Weights of a small transformer language model: width 64, untied embeddings.
Each number is 128 + 32 x the weight over its row's rms, rounded and kept within 0 to 255. Layers, rows and columns count from 0. Numbers have three digits each. The size before them is the row's rms in percent of the matrix's.

# layer 3 MLP gate, 128x64, rms 0.23, rows 0-42, columns 0-63
114:188150101148081155099085184062103120126131165139128114138136099151172128130086073146122096118086118140167107134063105155103174114107212119117206145133104101141083149151146164096133124156128149
084:157098154145095162170114172179142095129102167167098157165122193144096167150099158152134105101101173106112109086129155119094120189125117167104161137135127179139099098130107090133120166109183034
113:093135096074165147165113048174181104152140155159127167132122120172160122146123073160175108056118102138179141194108141117151148172166179094115135139121143137128129105128132162109185095086130111
087:073088110161166097085095095113131085150116183091137114137088114163113125186133086139096127131125096092138156131133158215130089175108064142176083139117114167180140092116080117154160127128166131
115:158138119108100148079153140140198104134091125125176095141167099121185132140076056126134177148161180108137201130111092107151109085122112120140084110125103144106142064110154161130177134101197128
099:151128171121062102123099051111106164171150110149120114153183126150128177082149092141090108118165136193106124149170051129125100112144142161114122108149164126112155161202131110102126133075136078
101:141162100140073120148153099105134123178052137085171180142121146164165150167107126122108134190070167155100179167064085138112092091150116148108149150087134109113152195169158145117136111124113112
098:077132060103135149170189111121145117101083089144109117108168162108108118142140121114107104130083201131219116088153106125119154114124155108140162120052170104165129167087106146099118091106116170
102:119140143110081177179079094088126127144093141152123148168149121169123137123161130114141146078100120095128163153133141178145124050118130039124123172108120168102137146067160137206128129152155068
099:082178161071137111188071098142136112149131187134113092158112099151144134127151083173150223078102140155130150121066066165112125098110112109140107160131114157112154116169126137128134081125098161
094:138168153111068141135122134172174148094104159090130115109114133123136136094143136104094174152132130124120162089114093167093165156111049204138147175128126152109156130157113154020148170156144091
098:123157210160114081129103117126099081190183154140146136107137196159149165159079112087190119175124107158125098115131135127109103124089135127144096080143149162153095133147199163068107124113123121
101:108137130102110135124128107077138156111095164142067129123164103171119115138090141027151112075106133156052161063110163108174133094113111085159143172139096167147155116169163121148131114096149084
097:117195114077114103120070169150085114129144097131042157095104104135166179123035113135115118106071122172121107114067109110123106123167144107161178142142139132148142115118112094163142098138116081
106:090153130056145115112098093106137095112054131135158101096136115133093158097102009168143179132165128158135103164101112146104135109152157115186094148130132123080117121063142147148096122108104135
101:159143084087124149057099146136147111202150164148125152098184077137125144159095107142131143154068086131140111178046133156099111110123193154104115129119104117083094153133144176147116088123167156
106:087128095132122107144122162165085097118095159073105082113148132195114148153143082130173119151141199155157124124098126106195081086156069148135137165114169105070126107143143142089117127124075070
104:115076146111128140131092121132116094157119140123160158119120166153094113055060081106159113085143104186154149109122108193151094184095112150179169126093159144134121116133117163042164119109130177
097:230136114079094106147084137145082118162133196088109114128151154128128087129095115085137122178083078115129098152079110144167114127111147120151118182098149128082118074122121138118105099172120066
110:118189144137167155114123136140149141144139157166103077141076079130114137153157113100161177083161074118192107095139122096125146118089128103164161148102141156120080073055187142143109099070113162
100:143128141093123093158157153107104168185097175123117086158187119173113066107057127073129192129124136121147123152089090165157141143129159162144140135072163173096093143152131166133179100089120098
107:142136124124142119172105096173154116067096139120118129109180156110119107187144108151196132170148116113071196090138103153134112160115105107160106111121154204101068091121138193141109065138099115
087:124102149137146142175180187152178120145178146118142158147137163157218135140150118145126121054114174179142136092100118192126091070164162128122151105100161114172133121081153105133119113101077142
099:190090068160060133098114138135190161163129146115105124131143113099156069140126130058081143108144175130134153144088093215114119111168126176147152151095071146151137143132096145142127135144137174
112:089130180087148091128122144143073165170140127087071097162135104108134105119131118176109127144101173134156146089162099143168086159134099132180185157133121110155103119065177157109165151135082049
091:139098103136191132085154131186061173157132110174152107105143029104128156127153145126109079109088156135124161098140164140111133148095065134088135120118065160100136152128144110193155121128131094
105:158130087108157087134186132080104118130133171123100119164148117145136137152038086107133116102147168137075181126061128127163140174079129071145144157148151134186067113135169164169152111125113129
103:087169126141168120121121082131159146133134155085162125161154145145066129149112135195135165101156101192124117200120165141113141142161068065106117114140081070112181163106149151158175106117089115
103:117152142135127164122115144183108166097185179085101108123104079155130115133104103086151174142173157103088100086053161141132080115104163106101124173110153169108176138142102107095151115048120163
111:152133148123103170132181151095137161105159138074116130093127050137136086132147125095107155150183121113135146147132114155159153141115174154210175111132165206108098105102099204127147088148095147
103:079157134109129142133177169108185145132154163158145154174211150135078124157135144115175124123191106164117153132125185119124099162109179057111135097081120140114068144156089143148121153113104079
097:172134155107124170149095194134154124190145128153097104137194129078126104153104194114193095092102069130128135096148129105193170131113123091134091168067106106102166173121133125110154103115125108
105:131170139112147164091110135146136180091150160156142148121175074133092052181086109077093154115181143128140114165087093114125182118129097086086156120124081104130107130108125153144142115072164054
099:076129160131131120124139128179124237126148125127111141094175093125127127159131120107127167140146198111119160186142101087182058135128111152179085160106142146148166181127116093156084128163122101
096:154122159081079134169091093153094124116126120116049128172171141121128102108110142141153157055129169171161084140115144142145147047166164129135110124097126229109113145103157151128139101157130104
101:145118206129145155176116062092162154112143102075170123123163159151129141184144106087128103083110145145167147119136145133210155151126129103158122135161189115152131099120142177094167140168145196
112:096134118188129125128088127113121113099141123121165149085116170117116070130119077124124112130130121151172175103144141161151079147218190128103093093116111103110128147127040145201170177102129115
105:138133142114082130093134154172141157157162126153174164105165073079140092134082084083146132119127105203161098181118109156110202127124156114137143080139091147115115122182108168169148096107124059
085:106120121164106122160160119143151141066166124126126131123121180213187101097157105097129140131158162228134108122145122134096106117154121166140089052104137171089098149124174062127160120134128131
091:166152129061134099153114134170134092077088103138116066164183135139106086134085108060160079100098175104141133163134131153153122104175129119148086175089096197106122126099161095133117114141160090
087:218117117161089098163102100150146138095076128173123044116140136194132116108130166093064120140123138141121133096146097160166125118117105120176125136054134115156158072126118084142120153111134076
112:167122130080139162140155153093153119143126179100132128187204181125096139123130125113148171132123111142109098091083090096102141145119166080175161168114217153127154109174145141106153131074088082
091:120094175123075128137147122124114139109059106119085111092184103196162163126104131109141166131122176162125118111172137193114135153125167185165137135054130174135092152077146134174125106185144106